config.toml
n_layer = 10
d_model = 576
n_head = 9
n_kv_head = 9
head_dim = 64
d_mlp = 2304
vocab_size = 31295
activation = "gelu"
norm = "layernorm"
norm_place = "pre"
norm_eps = 1e-06
positions = "alibi"
qk_norm = false
attn_scale = 0.125
bias = "all"
tie_embeddings = true
parallel_block = false
init = "uniform"
init_std_qkv = 0.0336
init_std_o = 0.0336
init_std_up = 0.0336
init_std_down = 0.0
optimizer = "adamw"
lr = 0.000526
beta1 = 0.9
beta2 = 0.98
weight_decay = 0.21
lr_head = 0.00468
grad_clip = 2.0
warmup_steps = 277
schedule = "cos"
final_lr_fraction = 0.03
batch_tokens = [65536, 131072, 196608]
seq_len = 384
doc_mask = true
train_tokens = 1429000000
steps = 10907
dataset = "wikipedia_en"
Each number is 50 + 12 x the weight over its row's rms, rounded and kept within 0 to 99. Layers, rows and columns count from 0. The size before them is the row's rms in percent of the matrix's.

# layer 2 MLP down (transposed), 2304x576, rms 0.0292, rows 665-714, columns 384-415
094:57 68 53 63 47 51 60 57 52 43 49 49 47 70 58 38 55 61 26 52 54 42 60 29 56 37 30 51 54 58 48 34
098:43 69 60 48 43 66 63 63 51 49 31 44 63 67 41 47 61 52 51 49 37 61 40 50 51 18 48 61 62 67 50 57
083:52 60 42 48 44 29 28 50 52 49 60 67 43 50 79 52 40 44 44 57 51 59 47 48 57 54 86 42 75 51 71 54
105:58 50 62 51 46 46 67 71 46 36 40 24 55 41 46 65 53 57 56 61 77 28 66 47 47 69 60 64 55 39 66 51
094:67 52 42 42 52 57 74 56 51 35 56 59 34 57 42 55 34 31 36 61 69 38 69 41 53 38 52 50 34 61 42 61
112:47 51 52 30 38 48 44 55 57 45 47 50 53 25 31 41 62 47 46 47 31 39 50 50 47 67 42 24 34 50 34 50
101:45 53 51 38 68 32 43 23 53 54 67 60 37 36 55 41 50 72 66 51 33 39 60 39 49 40 41 47 56 64 28 43
097:56 71 47 55 59 69 39 29 67 46 60 57 53 31 72 34 57 38 62 52 60 39 28 66 38 35 38 38 50 67 52 34
092:40 64 16 44 71 39 59 54 30 55 43 54 58 38 52 42 47 56 61 47 60 65 44 56 61 39 66 45 77 42 46 40
097:55 59 40 58 44 57 47 70 50 39 46 38 32 42 40 69 45 68 50 47 47 52 64 55 67 51 62 42 45 63 48 55
097:53 57 30 64 38 54 54 16 35 50 48 63 68 61 55 55 47 54 60 45 52 49 71 70 37 45 43 41 46 58 50 71
108:60 56 32 67 67 48 36 49 60 39 56 32 34 48 59 63 46 60 38 58 42 51 46 61 25 21 30 61 68 40 28 43
092:58 54 31 43 52 49 57 48 46 36 53 58 25 62 54 75 31 45 34 66 33 33 51 44 51 75 56 39 36 47 46 32
098:40 66 41 34 30 37 44 36 46 54 53 47 40 48 41 43 51 62 37 76 36 48 33 73 50 62 43 33 45 51 56 59
100:68 45 43 56 56 51 53 48 71 63 60 51 46 52 82 56 46 59 61 41 68 49 45 42 57 43 65 52 61 44 40 46
101:46 40 41 47 52 47 39 52 55 50 51 47 59 63 32 34 47 42 58 62 50 53 57 62 53 35 46 54 59 51 54 45
103:68 48 35 57 44 55 55 35 48 41 48 52 61 45 61 67 45 67 38 58 69 30 53 65 59 46 61 43 63 66 58 48
098:57 25 55 60 73 22 52 60 48 57 58 43 47 29 62 51 41 46 56 41 65 45 63 55 42 55 65 71 68 57 56 60
097:49 42 45 50 20 39 67 74 47 73 45 62 65 45 56 66 36 56 50 35 55 44 38 59 42 45 57 39 54 62 66 56
089:54 39 42 58 46 57 57 52 52 33 46 52 43 39 51 46 60 53 40 48 37 43 53 50 66 71 32 49 62 30 68 56
110:62 28 42 60 59 54 60 61 53 49 45 34 55 48 29 57 52 40 55 35 29 51 74 70 63 50 37 54 35 56 43 55
114:57 57 59 46 42 51 49 44 61 50 42 57 59 47 46 43 54 47 51 40 57 50 32 47 45 50 62 36 59 59 59 42
084:58 54 46 47 47 62 40 67 71 52 61 31 69 37 45 42 59 51 46 52 59 34 56 46 57 79 58 30 54 34 42 58
103:53 50 48 54 58 48 53 45 59 43 58 63 53 55 46 34 76 51 62 35 55 59 39 47 50 45 50 46 67 47 38 42
094:39 60 55 69 50 44 44 59 59 63 65 34 64 45 76 47 58 49 61 64 74 44 70 48 36 57 60 48 51 39 80 41
098:64 41 36 58 39 62 52 73 52 48 37 29 62 52 26 38 44 38 48 66 54 54 64 58 64 47 56 35 47 43 50 26
094:51 50 52 47 29 36 43 47 48 62 34 50 34 69 30 48 76 49 61 43 30 31 43 69 34 53 49 42 52 42 40 56
110:33 56 58 47 51 44 50 56 51 52 48 60 53 44 62 50 51 32 47 49 62 49 79 51 55 41 57 78 39 62 48 53
108:63 38 37 43 65 40 66 71 60 37 47 30 58 45 67 34 40 48 45 38 61 44 58 41 35 52 58 24 50 35 57 41
108:52 53 31 54 43 53 53 59 66 51 64 57 61 64 57 37 28 50 66 42 41 56 52 41 37 42 61 48 51 76 43 41
103:61 76 46 50 45 59 51 31 48 61 38 51 66 46 61 67 28 48 54 46 55 42 24 56 55 58 44 78 55 59 62 36
097:43 37 45 48 38 34 32 31 54 68 55 53 85 64 27 58 39 24 52 53 73 34 82 34 60 35 43 57 33 37 68 35
095:69 60 46 31 60 50 76 60 55 32 37 45 42 47 44 68 42 16 44 41 37 49 57 76 46 46 60 43 70 57 29 49
107:66 58 57 35 42 39 75 32 57 42 74 66 36 81 75 39 47 72 33 46 43 45 49 49 47 43 62 42 35 52 39 42
096:49 54 50 55 49 62 41 58 37 58 49 21 78 46 44 47 53 27 34 33 57 59 47 68 53 55 46 54 54 52 37 51
100:56 41 51 40 48 31 34 33 61 55 63 27 44 31 32 62 66 43 60 50 72 49 65 63 31 50 50 29 45 63 39 46
089:58 43 59 58 57 35 43 26 44 39 52 43 59 29 65 42 42 46 62 46 49 44 56 57 73 66 50 63 46 46 41 62
091:73 13 52 49 57 40 39 52 26 74 34 39 51 63 54 45 52 49 45 50 61 81 37 63 60 59 35 29 56 50 27 71
100:43 43 56 41 50 41 49 44 34 63 44 62 46 54 49 35 57 36 47 47 47 58 49 46 74 55 58 27 52 48 71 47
101:34 59 62 37 67 33 55 64 51 61 37 56 27 55 52 31 47 39 48 37 42 65 68 49 37 45 35 30 49 40 42 64
099:49 57 43 77 28 38 56 50 61 53 50 70 51 53 53 39 60 40 56 46 60 36 48 37 52 37 38 30 39 55 51 54
098:56 54 34 55 50 36 49 36 68 33 59 34 39 63 44 25 68 57 70 61 56 53 49 64 35 79 50 57 22 58 41 63
094:34 54 56 46 56 65 48 65 42 41 53 76 54 48 92 31 29 43 66 59 45 53 60 54 37 34 68 21 61 54 47 65
106:73 51 14 37 49 59 33 52 32 60 50 37 37 52 44 52 34 61 24 31 61 49 45 50 39 68 33 41 60 40 32 43
093:33 63 56 54 65 47 40 55 63 69 67 57 58 52 51 41 70 42 56 54 28 47 24 51 42 46 48 27 61 36 50 63
109:41 46 42 35 32 49 65 69 57 47 48 40 54 52 33 50 52 49 54 50 34 68 59 48 35 65 49 49 40 51 55 55
095:52 30 62 38 66 85 46 55 71 42 46 37 31 41 54 35 45 70 30 46 54 44 62 62 61 44 59 52 51 51 67 41
098:76 52 47 50 47 49 44 35 64 43 44 68 54 31 39 35 49 64 43 30 55 45 43 39 32 56 62 45 39 36 66 36
102:47 63 41 54 67 35 36 34 35 64 43 37 35 57 57 37 59 21 55 54 33 61 43 54 61 44 42 40 71 46 53 82
105:76 56 45 27 64 58 55 53 71 42 44 50 59 53 69 55 74 57 31 24 42 87 42 54 54 65 48 41 65 56 56 54
# layer 2 MLP up, 2304x576, rms 0.0347, rows 666-715, columns 384-415
100:49 44 44 50 65 54 50 69 60 43 34 53 38 48 48 69 44 58 59 52 45 61 41 48 41 41 37 29 48 51 51 48
091:51 69 29 50 42 40 50 48 54 07 30 43 72 62 51 51 63 63 45 57 56 54 51 58 57 54 58 72 60 59 47 38
107:62 53 61 56 64 45 50 50 54 47 32 49 59 49 44 79 47 67 55 65 50 70 27 42 42 29 30 46 35 45 58 33
097:57 64 34 49 41 48 46 57 47 55 58 47 66 60 47 50 54 51 66 46 55 58 40 45 38 38 60 50 63 63 56 42
104:67 74 48 39 47 54 48 49 67 63 76 44 44 49 34 64 78 72 41 64 42 51 38 56 61 45 34 23 32 52 48 48
106:56 69 53 58 52 52 44 34 56 59 48 57 36 58 39 54 37 77 61 57 39 49 64 28 64 59 36 47 34 79 46 38
102:59 41 76 51 59 52 51 66 49 62 67 41 68 37 29 37 56 53 28 43 55 63 53 59 42 48 09 54 59 54 64 52
090:43 74 53 54 52 54 41 34 54 75 58 56 34 36 49 46 66 54 38 58 47 55 60 46 34 43 44 61 56 48 54 48
097:38 63 37 59 59 59 33 35 44 35 40 39 47 64 61 59 39 83 41 45 62 54 51 55 66 55 39 37 66 32 53 57
096:66 33 66 52 64 57 69 61 62 60 34 51 48 62 19 52 58 51 36 53 73 35 62 40 32 49 21 52 46 55 56 56
104:64 37 69 26 77 67 52 37 67 69 48 28 42 56 47 45 38 39 43 30 53 63 39 65 41 53 46 46 42 47 51 45
097:49 65 53 56 48 51 57 31 34 41 65 46 56 28 61 70 55 62 39 52 55 51 64 44 38 50 56 34 52 58 63 55
098:69 51 44 60 39 59 56 51 45 40 55 55 60 55 56 45 58 67 50 65 63 26 48 48 52 48 41 32 49 41 27 48
101:71 48 41 47 25 54 56 53 66 71 31 34 33 51 34 52 51 29 45 48 66 21 67 43 50 55 35 53 49 40 65 40
112:41 66 43 39 46 57 52 44 57 39 53 54 62 80 61 35 39 50 44 26 48 48 30 39 45 53 79 26 55 72 44 13
099:53 52 57 58 52 75 33 35 48 59 43 48 57 58 42 52 36 57 49 30 52 61 63 26 47 37 54 54 55 41 35 41
105:54 48 52 57 55 39 53 47 53 54 45 48 58 45 43 57 58 65 62 10 55 49 54 41 49 62 30 52 37 45 58 59
097:47 69 44 54 55 57 50 38 51 48 37 52 59 44 47 66 45 41 40 69 48 35 63 34 63 52 45 73 50 44 51 58
085:58 54 92 48 60 54 41 34 38 64 61 42 44 70 45 61 43 60 60 65 61 60 69 32 55 34 38 34 53 41 35 57
103:50 68 30 46 66 44 33 37 53 36 74 59 43 50 29 54 56 50 52 53 52 65 46 48 40 32 69 26 43 51 62 70
149:51 75 45 51 54 64 68 57 47 52 65 33 72 67 39 32 61 46 36 27 54 39 55 34 51 61 38 48 46 61 56 47
089:51 47 56 47 55 38 55 13 52 43 52 55 40 48 59 60 57 43 61 49 67 34 49 40 55 54 50 47 62 60 37 65
115:52 79 38 56 43 64 63 47 47 54 52 44 57 63 33 41 77 43 45 13 58 42 51 44 28 61 43 37 50 56 74 36
090:68 89 68 67 53 43 47 62 57 50 48 44 70 44 61 78 61 42 40 32 69 32 58 40 50 49 64 50 63 49 35 59
102:45 60 53 57 57 69 52 42 55 35 53 24 68 61 37 48 53 49 60 40 59 50 46 60 41 49 41 57 46 55 55 55
097:57 57 49 55 20 50 66 53 66 51 33 50 50 60 45 32 54 33 48 49 49 55 69 36 47 60 46 64 26 61 68 44
107:41 56 33 47 63 39 47 48 71 34 57 39 48 55 40 62 38 46 32 56 47 62 66 57 48 56 52 51 48 55 43 40
105:49 51 62 53 47 78 67 41 53 72 43 55 43 49 37 56 44 55 43 66 47 55 45 36 37 34 47 45 78 44 51 66
106:56 39 55 31 47 51 39 44 59 55 52 72 29 53 34 61 48 61 45 67 40 63 36 54 47 48 53 61 44 59 60 31
099:56 53 45 46 47 47 64 12 58 69 50 49 62 46 50 28 49 55 42 33 43 44 43 45 44 47 42 20 42 62 41 59
102:50 59 50 38 44 64 50 41 58 48 69 54 82 57 33 47 56 54 53 69 40 58 39 53 72 52 50 52 54 57 30 52
100:40 64 29 46 47 70 51 42 50 41 34 25 64 55 28 39 44 57 45 41 53 31 47 27 45 25 44 48 50 77 24 50
104:61 54 40 54 68 50 40 34 47 37 66 52 43 52 38 59 40 82 45 32 34 64 52 35 33 56 64 30 43 69 47 32
096:48 49 18 31 61 45 68 36 53 63 62 73 35 59 55 59 62 46 65 70 37 47 31 50 51 40 56 28 37 74 64 50
098:53 81 39 50 62 78 52 43 65 38 54 69 41 40 40 58 69 48 47 50 38 35 39 42 57 43 46 44 50 59 52 45
092:48 62 66 41 55 44 42 45 48 22 57 54 64 70 58 45 60 44 33 60 67 64 48 63 60 42 57 38 56 57 42 62
090:67 70 76 55 30 39 52 46 56 67 51 53 27 53 54 50 68 62 45 52 68 50 51 40 61 45 28 37 50 49 41 30
102:48 52 26 51 60 51 63 73 72 37 60 37 56 50 55 25 46 60 64 64 64 49 64 53 54 50 37 43 30 60 58 33
099:35 50 66 45 70 33 50 47 56 62 47 24 42 61 48 53 54 42 46 48 42 67 37 55 51 31 27 59 27 54 41 65
097:52 45 35 57 50 51 47 54 94 43 33 65 44 38 62 34 55 42 42 67 56 47 41 48 66 50 48 77 34 48 47 42
106:58 38 32 64 45 69 55 37 53 59 52 52 50 60 55 64 70 69 57 41 48 51 66 50 38 58 41 28 44 55 36 38
095:48 67 47 71 47 48 41 58 60 59 42 39 36 40 59 45 52 41 47 38 55 52 50 59 59 35 53 55 57 59 46 35
103:53 42 38 49 66 76 50 64 61 55 70 54 66 57 39 54 55 60 57 50 41 61 58 45 60 46 38 42 49 55 41 46
094:38 85 18 51 66 53 54 56 76 28 62 36 50 76 56 50 48 56 83 37 37 61 64 63 44 28 53 56 43 40 49 65
106:55 66 54 55 43 56 33 46 51 68 19 40 34 59 36 50 50 69 45 41 62 44 40 62 54 47 44 35 35 52 47 40
103:53 48 67 50 38 54 59 40 57 40 46 63 27 78 39 63 54 53 50 29 51 51 40 47 77 41 48 28 51 59 40 56
091:52 60 25 64 59 57 48 31 56 45 35 28 39 57 64 70 62 41 46 58 46 66 61 39 39 38 61 54 33 59 53 44
103:57 56 30 33 52 48 41 56 58 43 48 42 26 44 52 47 49 44 51 56 38 51 37 44 49 50 31 51 51 49 54 55
102:67 64 43 36 20 58 39 64 38 38 50 40 48 49 57 33 41 56 46 57 58 55 59 40 56 47 53 56 58 67 55 19
101:36 59 67 41 67 47 41 36 44 45 43 39 52 65 47 41 45 43 40 42 58 62 42 47 81 57 59 38 65 53 73 38